Each number is 500 + 50 x the weight over the matrix's rms, rounded and kept within 0 to 999. Layers, rows and columns count from 0. Numbers have three digits each.

# up: layer 6 MLP up, 2048x512, rms 0.0482, rows 654-753, columns 192-255
# down: layer 6 MLP down (transposed), 2048x512, rms 0.0454, rows 654-753, columns 192-255
up654:582493525457488511481520530507501462517568529545496502589576418518392474527533493493627455501477514433538472499530530479445465543459529602482431457504461508566485501565527539505523528466445531
down654:476525499536497519499442560525460515503454483539470475525518495588462501501531544499546494492565482530460466523503420527567530471479465460460452479456454522497486571573555493485538547481455496
up655:493507475503492539476513487503491465498481516516500453545537491503495478556548596499550500500467570553495417506514436506459592428593484568548543447532534376548533442413548426629488550495495416
down655:518443527546479499491505438481571505478468535530444573472499524502497561601503516605485483431497487467596513512490614473521556433418415494537518511601452507588500532531499641580404448551492460
up656:573552500482525560530532466515431482478455498461473511457476465517412533536471508480455452507532532472532551539457508450358554521446457479494478388465461533389459515488501497551541427510475443
down656:392553415467546393441493508445506530495439442493505483507459536488572508473514492514507506604575530511480436454459502510615403567530545544458586581553575517509533467558429481581420538509496604
up657:451481578535558559509422561473534473491447615561523350472440572465485589504524567474536619527524509479482482492484537460478513473483522543509447534511423506513417540460521426504518482429496501
down657:496498488465464511527487562530509526509457521571487518536465523548500417574538495497460422522549555528543563468478459541506469551488461506514531501445528471551493472461469466506525496481501563
up658:541527530488538563478547475447525461483536508468444523439505448489561637467492477501530442548532475515535537451433484492546518572437478545476462354449433508558449502513511512420487537495485415
down658:535533397464527479575521481529525498457574598566442537537508562544479508495539531517534537534507585475453458546503471512428453496511510512534446493491481556491526468548550538517532530480428505
up659:467517449465509463465439563449449448428477550444419578498573448477525491556476470447518495517491531581502443542574488496471581555450488447349486514400411511509507562539472518396508468462479511
down659:489560430511512484511493500411499499566494534528598467481503484472490444545471509482534594468472487499511543479430539498565468408582564441543560522551487568470452512485498527523414494406551404
up660:577527500436493496477534450447467513485493545449444453515430459473553508560536574505518484545489516466482476533524527484483490610532551510513476547548478518474491448447444473492488430428531541
down660:483501422493430531442499491561540503515533558439508483598570474544540453541527450480487518501502535464508473499497493546579560510526509534483503517499534511578481481483574494455492526491535437
up661:516577605520412639571527546532478581459586495487534469511407549412623538639538532527535451453504407490470410533500576432513354481513522544557527725561578547440509441437492531539396544416457389
down661:416571520429520504575484568436526485529432475507498460510601505508506428523465409515569500500501469476522568450550551424470419586575484528488452440416479564536558586492607565481519484512567446
up662:453492514517570512421481482515504510470558493478554585592466547582471448497481433462454494436488557484457511563458430506477443443539417478430540532522481432452550488480508393562524569567484483
down662:427473474456515412599487427470417499405457545478465543520557484600487392463496480558472528385431505555555443483494493517531610528509548485453482441532494578542534488536506442492573502486575510
up663:535449546442546518488566540438480398520436438569479508458516456514479492480498507512469424469464517401414645514572562441547339444494508571446537465545466468564521585445465457588528565628566517
down663:528568553540558571471559488540449503435538506504506497489451465491497516528373504430535468453564541487513435539418408497502537467512480528549508428510558486547544541549587457444570414489487517
up664:524460506557476485487461514495504469471537462452410505475442533440452524449569567528489473528503516538451534471457418495455512533558409395507511536494535346520415519576596480529543566502471538
down664:518633472486366516404423556489558547499411489482485518509563510535527518561458531457521471517538461467459533488499544518476548497481600491548512405524546494542562441422461491481490455451566463
up665:497529549376511453520505564461480544507496522462431498455533531551545583577461493448434627547525469442472512524472499505531398505589553455470510560512444407432499476508551422408477503540545495
down665:455551497493421512514397508534407469495479505518409465461452525512438498483471562519527481501378512492464515496504415480543530474522446538518413480575480455539473520542495563559513480471513649
up666:538511541432460562545537479476529515507558449519434448485498455461484570390483432455426447548554442407561488348509597490573437435581511521456493473495514508461449557504467602448474573514581547
down666:459498500481485524538506505458596505492479580526505590560450510542411525500484466405567466483404474630410629574526485417525520485483500445477551513482513420511499511476554541469576418572517428
up667:564490512496457490461471512387517499554546496474515442510499569411519512534476494485379618534565554512510521493552508461545447468540433510515529474511469491526469522475493485429371503447434533
down667:502573626539512460543506526466505421476397424505353520423445420545455468446496523496532465408407503480512596421506482472499554575383579503504508538460589526464491496547438435605562600551477473
up668:568475538507508532506508451404498527555501417536557514434504518468445461553480619473605462499505512456414563506538492487489524584450532534497436494522459538527489518377426551585445505550390474
down668:503493495549564536499522538467426470421465406579478441398548506435469394437489544530514476508531480454589555449501536538578503526427476470497534521492524511496485505381532506527426583536443476
up669:575483470471505523502540543537495399514410491427481469491472478541469515442517599424457534571523573490544506481580500469399506404561396525502497553414587577442524619569507426509475435538450541
down669:554489456542468503543508499436584390484558475489399525615544492478520480527492469524584533506455447485481495441492541527542518459489521561482408450581451478537554519559497436453475407520586474
up670:534499450451440517631491398494564523514545440628556547527520506516426539500545450480478415536498371525566444553495409438472501513460545474467438516537525535522439476558506537514532619421575432
down670:417475560440525386498568538509565419558383440491478501369540471593481528406535602488519539632340544573423398502474483506477503444514423596490496524479443464513534433538604453458527479595466551
up671:472569473541475508587413575468462477429547508431498553544497390491547561480575499505501545494481446418492545525525572480435497556626551451489429531485520418565545569553534409497451528536492538
down671:444532529501562572441511488538514566517549472568506501551556482497441466399480509541522456528481529574519464448546456601495475550476525505458461466552552524488513476440496489507578506534519568
up672:440466433554534507590489501493392473453536483447386490496544540488552477516560492544573456457559496394562514497571520482551476478563550461483509533498529432558457493469438447486471544451511567
down672:502561475522446501485500545549466461484452466484485546570481494528561413532480461468459523559510498435418516502505471496557523509458490475511457510512489537534455493542503573506552542497532485
up673:573538514533455548511533536534523459468494485526501457502520464495447558489499496524466492513497515440504532560512523480481479517541487507485498508574472533532501462522537525541522476495491527
down673:533477474478579425541472600507411545482459583491467474532505533569506441466458515475510496481503533507564528485468519444464497461519566471502544581561532483473531474435526479482517495504479493
up674:489515456447554490466520568516341536591502511579555387466448470485471376453477568392442494505625550588522504379433466497449533498491381551515553449443487487521520550555473482474449545499510455
down674:518472380462469501430453546503517505487480570489412531529556438554658515464492381468489548582493499453398428497551550563398524456573492412531433486414507499564496507441535450477522650372462386
up675:557523524560460474526496570453558442483390571386436473548553540419498481594501579519472533386575555454531505472514436483512465509552484543459517513543491480486485540513581490483475492523444567
down675:579487560450537405474522565491477532511522490501478496451442492615483519468529412368565495521495536482541501489446536433574508555521485476487515428537474567573482507500559505492568480463446500
up676:454530458522490570495560434482397470529450418476523550526577467520473555557483609541493364548554439472507505473474523473486537536569561461459389464520541503571598515522459454513511451482543452
down676:465483544543502494486435466509519539566514447569471572507573545529506547529491581552492412518529571395395484505455537522429563472470524493568520563583479419545534543466566440564583543555394510
up677:436468432595424443491524557470539522504495474597459555482480494528436434432531500494472433379580558560514601500543593480556430460465534421453466559498535489474469513435461516489464541477528517
down677:530484517502546578468543496521467431487393457477463523552430451454515414514509522449553500564468483493468430494408497566482576505502459466531439493483495512507487503513595524516481537455539386
up678:491497501536389503568399479465545537588408508548490461577441522541460419551540445345526531403414508496559551494574560519461409463524557504418450478514451474537506506388557553513475533547490493
down678:429425433471455524453443467419532463444514501522431551489541483548590437468556530540435503482491510485458545567410452536492614517503455528592474528485459457470359454604503526550474446490504475
up679:493481518406421492570430397503520402514425553571534529465394545499386498462531422436549447452437413502534485493488494435470537482543444522535465536470550508465456511451525513497509456480528525
down679:414434560419513515545556546483566426574532482461522456491487449452560483518447388563396474401551431484356465460492518523467539476516519624479360513575562546473498498479465523459521432371500452
up680:429492451457497566531481451359573465452457438542574472504554492483434480548582492536532485447417433455489559461474580459485541485555541491496509475417472494479530450533469492475432567450503492
down680:516539463535493469465489577500450437499538458522572465468459503478541478515426433534498589475501432552547440463434484501545555522529540447515538513522503498506448496515514567468499510531588522
up681:467461515451510555521469479512501542605488565527553439465480515485495452470522567348505505563483396519477531508535402459463465462472516559485440488425517575485523558443529445513395503424499442
down681:442502462448511476436489436460418489522532448570498549574461538512485558555557507480578565484402510543435466453561500529549418475467489415530508556561494342423564484455490534479461421517534531
up682:564473517447554523527472482446540473439535514575547466394553498552506416452485552466534496502441492436453492450471506402470532554467444502517455561506551586430463571492558545451449524444602437
down682:488446472495541515429414477464539459494559496541492508535501488614501505462491468590509479542615487557524453517415498534535530497615490495514539515529502413492489410542504453428496553515537545
up683:445513375502457480504568529539547444575498473560519538533415564509534501431553503501477480618453440478505501538492529439477492572478463595510461505447470519604481566448533465537482628518473541
down683:469502495479577496457513526509481539463544484550516398449524474537470476468511497489461501464510508512488585498526503593542518547533487535510550462564450553457494491527518452457617470451592411
up684:467520453473565514540387568362541505518551438523501577472507524468551454528575523455549504412401425501493535522541446472530428460619548478505508562433505511461565480459499493478358662486466488
down684:489577506552573398475555542503449500463566521473506465554457434513501500473352507522572509445535511472541482561519529490521591496404461536525460464443463527598430548475561465387505473541565578
up685:391500505486552481548457550441527498469483568468487536453592590484477440540506537552501502453474414474496472497472494402434465390497528498513561545493459481549501465475532548511478488524510436
down685:605487531545477464483513545534500558465465463525470494511487489452584486538452476511454482450531516526488458607335539454518532538502495491462553594480520623516502520512440510587500515478452438
up686:375518506486540502478316578505401537534481527493679498488567527497523542464507505505523505546554530441437485374449445498447490552452446552486500463328485556565489564487485505524508441451437493
down686:518442471444526546517390502490551488525496463554566527536476571386552467526546556448483515518532473450356424444496411521475479462464455524473491587520468533412468449491534439518525521510414497
up687:527553522485488481558478524449531449544526415428671399437476467581509498495573474504525520523480546480438438499495572484493502479555506430513488483515483455429509482623502536531393516398548493
down687:562545486466487548485468439493479474426508481495519553548493499604577455570454503548516485494491463446452492537569477547478513490479552492452375484494522523500617473463472497501576487466523436
up688:563496535563565510529491512507506516536437537605514456468537492514475412461576466443580493472469477537510521421573515489540474482446560630476533429520538541482502477558477538537445447470461509
down688:493441501479453542610489581522464555556508540438481495544518427517428454469553448550549479437554553475492498476464491627407483493512516430515457452530412495468479507531521575491494516490503521
up689:539481476476420546510510444426558475585539488619528467512533596479509487489435444444541601500500438497483537554547487482567520478524556352467472466538485605494558498540448560520469556489598493
down689:545497469500476480544519509537583545522395482439507479490420540473509556504600477554471402496438510496519541451516474554529504534407509539482528486561514501531483533464543553505452461535449457
up690:514471544534525494498493468429498511476496514617525434498540497529495463471580566537484453480512484483557523487527538484510528504480530438529496500525532500398409448520514472571476488484492547
down690:489465495506473426495482530565495581480528514449501499553509478520543566485502385525492500542541443543575529520495521448543515483525495484471421495525567521490562517444494476460526453413500502
up691:503592449475471448570501512538507467559469440497556528501556528418505449458492387500511564588417526514515515455569571543513495462510449619335375459495507472424491539539506518524473525543496593
down691:592467657514538567470435435545539535467537521517513559561499395469512413545460532523454500440513460507451491423453514487501537528477509542545552513488507474518551431557529486470528441611433491
up692:505582572480528496568481530473469413427558526513496484543555484469572631537637619504581507501588517454563439522472623445465538502576438524496530508363452499563478515569482470441505525502524562
down692:511398496510599542379563464595533588500491552599498416606447483597548587492565514475568488508422591583417509440477448533474599466390497428508446481551572499453510502440498449576527469537519485
up693:421493562497456580495535386512497528495473382498506415450457457554470519478482557493483504501503482495544515520449555499603370531418460520401472512500526466444497529487524519496477563552555467
down693:525485468524513462434479433564575511486455450544533513572414532461576470493502525527450530447543526540487503482534481551491595533546494456547518443499535509540441515501516457520465504441517495
up694:524563494502513480468517598452446484494512527442453443406548482409555503529498475458526571511417407547533525462593465469469402497549549492487497530491388372556524516508505609505458493488460564
down694:423529460437577575496477480618458440524476407569480508486470516553494583502481527489448539482499461517500507439394558533581503525544434502558396559525559402509487514514587400440509454526535498
up695:483463516511487525651465466428524389517526417603597534501556549489494467442597486511549505513541478479488465541562555472457510442522528457446546439531533556506503515529527435517456500534550480
down695:468549538413499509607518499522458513497397505543451524518473449434529499526489428448524492497537540499493567326389496496520526463463514530563486520382438448518515455439554561484452529537503494
up696:489599544494613528477429470479372521465516358454556505439377476384586589411558491527528502587565423571551525470468522498508468530492429471498360507419407427417522524643508506489486606433580458
down696:460430433511492484484387511487482448590395465511528547532560532506444429589468623481473437522492494496461533474468547481542474497469605428507470513587434542480555468476475397509460483389509467
up697:441543620406561594520462544488519521546534493526515548426468495456372579477509612378536551546457546576498500540495423439484500504562481503498484497530422488404561560447502601536510536530623405
down697:504537506544562473481565509508559514473498488551474555507472483474569592475510578470578439526528476495500478488514496529509445495514501549475493472472466515479524537533466491470501574470496539
up698:506556456494541472529484527530408448506584518440474582470482569504501495540462543541527514507538509556510561474540602459574452496602439570520511558389467462493477563490523494491535585584601479
down698:428471444563504471558545512533455500481441449504563420480403520403553479454566527586462543521491523483425484419485467576433496572515398475451520452452535486528529463472479511498429486447580543
up699:541578470469577530588467595458438521527500520428527523511567538476412493482612516432586618528451505610403486485455406521415572462595408419452426453455384512516558606425633454569416507442539485
down699:453564464509547496547511483476502487458408486439546486544418449455463479378416547444557485470388452551410428612483504400592497468412522561588563571507497484487397502556524478446467439628486519
up700:455499552472561561448544530474512587413653449631495594437626402418551496507447599416415680376449519479496444539513583486558520469489535467432473495429478484489434555508476549480445477502467468
down700:556391498544516501436541501524613576492546474617508501430455392467528530559580534518367459454492460475516494573532368529500534530486499485540558656412502497511502522538492425535591608451392546
up701:413516610464551506514411510515425455524606596505548527537522576606485542493668443527459504430384530442534557571576604453468461570489548433449409590608489398511497511454494526549406608530483569
down701:417546456521477526525587627487468585513510498519446525515489472438507602531517520557521574485549376577487566536556501625407508459445485452501487476466465571517521537569472537473474483531529481
up702:425601459480525576501432486400412516545472427480449470425452487557497477489574530534463495544537473496506556394525496465477549518487458481411398402463437415458523483387419424573559542416443374
down702:532517471500548540428440473505507461486424582533471534535531520540502488480451487429562507563518447591513480512549516567427419537566544568430503523448511420536533617521529499463550518580440502
up703:474470441490516463505426527456408452482482460625660525442534527499500483514519490521481549446493526439472552480468441506411518402531437460432497463453452458522504621518480491519380533508569547
down703:500593551466509465498525529510609561554581423448517464510510461470460419487516447459496442454495470467587482486499453637485511375518415548532453544476468560526510435435547556491473598474483493
up704:455393543509613547506504517504666520422433507520522473494497548377496441462485408472463490519455375539528599512443540469484477542475563535464547451419520538596544491499500611549465607419521461
down704:531520539535528451541478517450429555509447476468461536526479534591543558561531575565518497415433528485465481534475548517459453496492489495504588616556459516432519508515506485545376511435560612
up705:536433543474456485534543503430513522491482482538508454494462479391475448429551512523455485455430583560515515376565457531544462482535553549512431462468511576519581459531597500515510516484519538
down705:498590507520440517485533465446503408488498510497563515567504457526508501541415534487539567553500617426496473466473512480497503509539532471487526503494444602490435514489454439522446419504521465
up706:562487412395495511503565452521508437513559475488537434488469523550504485513489574490516502538525572514476471524566574467524484512482521578504507504504530557471555526608449516475491449459469529
down706:527410543567553510490492411545550558461481538564406561539442536483531445510511528516480507539549479484462502486494405486489566497471492465509499552546537467504428537519457454481474391550503565
up707:500599538412409564541493553435530545495408539506555469436464468479380517512518514543563463508490536508486454567538517549459476573571442426443425614408522472528529516526610502556518484534486483
down707:498465472520513495522451384525535503530479306449513568445413566452526454509585508418540391383443512509559542541494550579517554504545524410612513471514514462575489546450509481533458580511574546
up708:507570461502523507487438574355516567471450558478541465464535609535462530524611504539528401420453363480461578513479391467413493550628521537572497465479452441540583468500535474511481544554460495
down708:490395486487481413517420467555497527546467483477483419494496535506482531441525448426452578538502359547537536508523581533507615483478406511481437496469520440439389493517505544447545586433578455
up709:501467471533432524542499512454491510520512524523519488508533548511536510511502491502545499551589617453561528501475560388476533500487461404442420457540479532552485468457512493488567456489443438
down709:583516502554500477476545515559591550489391543443461546478541440469466511501493470508569491524586504424509569478419444461463520466408560501486471461529548507445472511545401442504627494538483469
up710:475448470500556543577521512496506423488532507561425510461516571494562391408532547510526455577491467420593417506499435474526532585523432507568522521558470491521546493538512399518490573533522481
down710:423506497481443511460513488495499408472524443526574466430592620439501538529562434505560542544436434507486564521493509560449507480450540471542554482471551472491506550508423530431465472485475474
up711:545466534526577592496483458433427540478571435546515457542458546493501450503539578528465556538538474574577435557513544497496564495526507632491442556526383539493458437527432463451550567435429442
down711:555635519574499497423487526628575522515428476399557540642530481558505474518512485550479490421514489486568469486401492462515498506489466442498472507550560535486574537508508485574510431561437486
up712:467507608518488516525529497518467541521489471540492502497465438399418556516566498490469438393468478573467602499457475498478553434466418482477527505509429439501463541470500531484589517440426564
down712:507559528548474389490518590532492509398513564462485492404472583539506446501559553492497474539532495502342414542489396513543478402454459502492550502456555439458514517466427508492488598458428521
up713:469534490446562611506470522519449512418426517508521535472494531486558515544490539503554487601504463492548444453500490444424481539575421443447495422406415411488452571510485594595483558530519509
down713:535460490476447399392457496492526556499433565565562580474491552599507447563528519534427485517544458476527589480531439608524540558483523508484517535558514569463561467503415480412589469418522587
up714:491451521412519603561444537441585593494435544569519458431434451472453368554498531522513451479485501525475508417487398451523495555461478502495422580529449545568542559451575561516507592456588457
down714:495558525504535441439561430469497476367504464506536500526546558509504468400615455554494538523457561481430602503445483402521550508513514464472581491524475505442507554572485396511491480506601420
up715:506496584519548543590454522469453534485550484518471522444527613477503526510479535540482572588533515535514462433496527496430454446443441562517464415543451374548508470424535544549453484539495427
down715:478643532596533502509373612473442477400347493466412564612534527573571308545560504561426556494413523469479464539511450510504474471553508510495509521516420484591356562475532406599481556494560569
up716:470533471488509512524453482531583445508445447473491479449500549508461553510531598410529515470585531550590542466562541494468481550450458513549431517426499553463487506421464483481404491505534454
down716:578398533445552500465507500407574446418591480505568536588552588546583480488619467477466516528481476351505544540515495625539503622483514493495477505523456483488492548571563482546433469651485512
up717:494507503500593609453467545456454504492474384562563517483525495494518475496476453467501566520413492514438553458519503499598597575506529510498543477489379523519521448485529567513481587475485408
down717:511519488451513558503457504539407441522528585507459525557481464447503483467453500513444494448523498432554516436482419627488449532528431429562471543511513424442500529486476489423484521512487528
up718:527555474529494540484523532552506508606473389586472546485420452511580527476478506511572592555557565611456483487459503447495461510527470548477475492511468509475561520456579447488555582460498508
down718:335486525546579538515457549492497569443570503450489495467508497551470571456525440542485440447461509414419492502458471509605557454515494468553580486485504548494462460513544460551389470539486465
up719:422536499580567537541526565517489408513469460535578409529573545462470465489505481530532441563521472448459513447532510470533463519408403553487572448503543512483505598511550555473473487461517446
down719:527443459438463534515484567400503530569501547427470547572497446543575447477501620415524473451642525427518513512526564485515527500488528474481487501628451541486434466437472447618519491517465534
up720:493452503461610528511506505488398516415537497558536493493536470528518590464527487535502527599567518478507522469521521491477551515578457471512560461477359463518522440475513436546509534537491545
down720:498443569394617365458527544498434546516418471486401566475430444538522514487584559540584432443537618410508497525475534502546507483564501453448502507508574453621546455531468400522539559441551538
up721:462572567367533479484519481511521446445540627510512422518504448583448433441497418527532494407400534578509540439528438477529447511410589528480410480450472523493470445481431591472428599473541442
down721:511487473516502553470511486475520495517482488531438510419589492444575456434492517582535519532464461478434533528481585532520470468470531424492430501408373414452469553560578520499480559502523484
up722:509554544434486538441553503503432426555469529486473515430475496475447591447451513370515467562478433473585579357485547393488453539530408521449439510485524437390581568532492610433561464592543562
down722:495455577516425525460649474515445482564501610539487469479516475563440589496462448506416461499463509415474499522514524412498570539571439507545471531442551465461516527448450493396466382552525518
up723:468459448488552515519513490460380422540478472520476519478528591439445464523425517482537549451497481472428519472548495467484476455472533479423522418529495495556499487563483511476553556484537563
down723:485489525561550460522578559616513576422502527501466558562421564428540577490463441470435480493503551439497480622525451488508526467512525510501579527426612475470532564602498466436541455531545500
up724:554512556555463502538502541531467570455490548609554467501587503488463481553540456468528470520458506457532471513554466481509467484559517470489451438443482484505520470398463499556546523531518459
down724:573453445494514537498568523507511463493460510387534501405480498531529516497550592570476402464543508453441504538495359503501516426449504473551350523503522603516473492475529461495416574456499510
up725:504529567544443509591505630485453474551431367479557600425526595544415467545584462466474590496458464416576537449537487420547505487409543516398437548497522530448402558439569534454433594392647548
down725:443520505535530531453468433439481480520554495478518402460507372439503578500503443489515523480471453568607527552461506428493429468579525603449577394495424459457545442577539449457576456561436513
up726:499518506428428538450452595498563504583515532573505513515462533474502412505535540462506487507496474548527440523489547495472473527488444473459505571494532506470535462454433519522489471500477574
down726:444566480493541422488497530542506513439481480449524565646489561450635426497483474469561516550508533455444582395460556482520500504524570508496392526517522475471467502503507523504487535484501449
up727:496502463487485488540456510376528552526506468438414526339518456525484508433521484451518546501559389527575584450510485529495519551531566459520518513490497507526510500507543556501497501419520423
down727:503424527478520465463495501552608562564404535601481467642480549456586500535486483464452471533471596523447532502436549500502490491531445459517565508538479542522523508497595446604480455456511545
up728:494512409531492512517526541486494447481429420434528535519500623534439393445530562447450505452483448407547601467521537512548507559579464468549567545565504500435533530499591472705481494541529557
down728:490404476493404502522513483516424528507504533508518484595547457481538470502500512454459509479457557472464471541428509497538578465384537531546454534525482510544466442495438465476490442473376478
up729:575488653536470467535540566478474489496498421469451495501525437454430601572533529483532496419539516532532596380571454456519490380506528534498469379445443503473449492536470539582503488534494470
down729:412497509452493520477548563436613463449435483363438537452563503529583487503415563559508530451507431487435405517467502433511455360545534522462456445396442523466531541410562569511568505455532488
up730:512495545522422555492534466381487450418496424524430518428531460472449550545542448505474486496483552481576486496471590494555444503510462561516527471455539436476489544526448495459437481574519514
down730:579466505438528426494422546551538479418396422476457452524424601488474481482476456539446461460484441580460422540517458464527484556478442538549369447513551473606476438561602597497584585633508520
up731:480460464501481546515520526477506442519488468468518520471477433529434463484460467529547500374458497471461491564519498470538528435505488550431446477538443482531500578598386594602467494449527511
down731:396470462515489514489446483464583499502494450520442410497445561549500456424440492410579485452523443348496559344593422640463487552540501534496540547611531484501525548498516514460475417518492520
up732:481482537508541538511510453370465518486520511520567440514465515559467561535495502499551517489461518471439580574559542437536433455447501484475523510542522497518458477549461513535498493583448499
down732:457546517500562491487478564517513537509485531502461520514452430520525465530533541492489479402468481489498558535480436491557507422442541537488523478432561516541537527587495488421562511511543476
up733:558472537498487595432459523522453479494552578500492538449483468478485509461544531455569490409556451550565503557425547397515475523430499525449485483488468447497520461485383526538372453485505476
down733:464517512557627396505500491497476551470462463546445445599388497498487522496437556519456618542551490417450483460495422588546543516509415508512528567490434490528464516557608475535668503556499597
up734:516461495445545502473468529410573569406500549539495432525635545513423542538481511508514549482517502441575450476456436497441466468555488497478497491477503541481560513416543515516519489585539417
down734:526597533470473524496516578442508415412503457459545482482470459519388503443412529532540501514539484530498586437536585420538523523441493517473530523498607550488598484472521481437528546481468451
up735:545539463443508580461461501428515485437469500495456520373515516468442563484500434519514536507489469471498543482446529527501428450480539472432429415444525481495552562485542523511491530446505522
down735:482438533501471484514474548472464461498477541522499508512552455549516411488532504481473471451508499494562569586508471513520514522549560544527560586538474490442468403456441450467470527481513528
up736:475451550546497539491463546546531420513508515491525539477516444498482452439567542434514480499509525462461483483513539479481578518510534460481490460480452527455580455558470481548487514481505544
down736:463509516503503422505570439480452553495564456468508517494525593528561517499463466454465536460452531477546577516497491521489435521471469484422517479458493525451517562469411469459462521515495508
up737:473533532457446489527463489446502514514467428557515536468526520527552428571498470508525464593529485407459541424534482471423389452584494434460458570457517426570521547456554429572516552525561505
down737:584565478479446431452444482549468520477549505560562464539472550525459471456573489520520408474443404461499459449540617425547615519475518418546447566526527583454450452539450469502461490437585517
up738:473505538462473414487505486511537434522505421480555450552579501446492402495521454554537496547428545512475461475480488509458476484580490545485404474373500555491483431477555490461424453449557538
down738:476563510550508531464522566517443502496443514464542480476546468469456372501465505486450403509501495517436442556521541563495442468539477481544520504573542504424479571499448461505410531447558465
up739:582606485503523528498489490542512415486550512544479496429549569488511531476435530455457532578435466513591460455523496433444622532477520486482529464511520589448530501460583469572555544467548476
down739:476395540492506468556438522480484501502479444512485502503471557541515535549529481559477471486474571512488409478511500544455566486420469557463471468478502493548523442480515518470452487450368515
up740:535485487483480549543514458392468531449531423542472492504525535507471505478527490486523509499417460525495489457495439494523396483473447494501524493470454432527482526423515492506525555580510464
down740:505596490518523481491527560522504567463487522516521523524473522471517467448408499528557512530477542527466536465473439539498498487471451477538480483459541521460601519491519531442512557526475512
up741:465538479481457546562494552544517434488576408579511499501535514481421517399588517477529514530520463504528549478542538454467505495431514495410445549447535509565525514587566414515437596523479455
down741:502572531500533504503520497539577514518428518463485414528494495507526477454477487502443534506524478564530497531449484617556485465536511510481481526461414514442496496498481471508523523564573496
up742:490515573459530503610563517485423458466583405488536478512544427472500546497606509486438479512514524411518459514562517449537425447403556545470428507439501546362485415456562481491441630439532541
down742:465538487464466458517598445557550426580442492449469540566485437513497431487507490499498472538457490409476398489500476467466519505533572461440529531503446616564464503467514498535534531489579493
up743:564499572476536507502426548485483553566618368527561523447398469559540502496557485479491446564429405471443582510568428492421555588413557482510503561500462541486491483491562578524471509510494460
down743:477486616400691487517559498579390517454507423396497496527422531470587462491547439551522595492511488509390480408432461531448580458493511352498423497516560540444509450431568402548477506523536479
up744:460491441495544577504476509466484521596545548555506485492611536530500477488482547455549542540533504502620573481420539442460520582517471586493464454491446438437571484593510467463494559516451549
down744:484562474463544506563465498480617433463519482469532506456481484554451565479610510523447433470492558503493495467492376492474512419504498542485511484401515566497504478503547518497542474452526423
up745:497458579473613501575427521514520354567503491480455455476431358442533458432601593404470483480376497527551578436541420448428546565457438440532550536406569361369483448530536562495532458353468612
down745:547461487519383521502428654498499398488445551510468448461535381465529456515493456509466467495460569506473422465562411661412557463462442529518455561389495496547478507516449536437534481540380460
up746:593648546555584442530526557509522569535484446546486421559635487509479523540493366515517532481596527500558525488472540436529557558557522509515518432462449539546529408495591562578508531476461435
down746:511542489512505449565569520562482589401457481474478426575473564488566413553499414589455551444499518441405487425527420545442456514401588440520437425542574552450513451434486515579547449517434452
up747:425611512557399484513587460477499543553431448542538379482491498486506548520505536562501522468545560520430552421501501440458485472494510432539435503470448478439521520538354676555555480546483497
down747:519500422551441540456450488483489570456474516463480466548527503506608485530526431538510568406541464491500480519505611515425528439536561544517457475485445604516612508509470449505516491520409429
up748:513496518447498512543511466462496541547512448507550451546484515530543533528477503496536526482460486477502490525549484510551500472472501542437426459551463531542545540412460469506561469507558475
down748:544539416553570448454530524468471533455480527477533518527477497452472462497429487495481462512565432459529552423451534474461456455542581492533519542463515543461543497460446525475514468456489525
up749:465514589508575508512487525552446435486540466600506550475543394476495448445600546479574460475427533589435470491501457415439497445514522528504537481453469490536497468487544472520463539501447479
down749:561468414538542565538547462470532520509439531495584455391473608485503478493477488498490528573554433455563519529442513520507532550541460477573447521505580529501575562509490513527479492470493535
up750:517498450461476529570522525458568551526425524448465453508460491487530448504443570499474478411526518504630488477485529483485463563483554478504481426554563557545489493575448465490494488487466472
down750:494491531578517550466524506564561522531469473548464566564531417516501531541522517518506519483476536484477475480493549575553522483483531522444494493503471492518487449568578463496511513531475498
up751:448515456564483547597583472542502436530409528502532450369479528476440522454606615405404497423532454501489598572556545474480409577568463441508418496523531454461467461424488566611422473391526517
down751:486547503562499526586585437480555557434476566441503491479522494589500489497444432552523587483551483578518404557553518533507522495541498583509420369490455546365588436550624641581460602480579440
up752:498557603520455555552447459459431576528438549599500384438515513449480484495521598503424460500560483452514547491469474479424460446531514504526433503440550559443565514459435527506575441495396530
down752:482534515471545569485502597489514527485488527416542491621491564587563432499471504478526401478535478499486480460460480466557526481571527436552458490574489548496519549488392514511544484469533481
up753:555492509438526565568478510570471472492535415503595470528512433473482478488485502458550511429536492470475491423470488524401560506471511457441394478551460471524526542473452609567519504528494500
down753:471560526496516572526526616484433537586428517469511438582575470582536442509441508541430545459472495563424530554475485489557507532504466502512540516511446497428503484535494416478506491477438482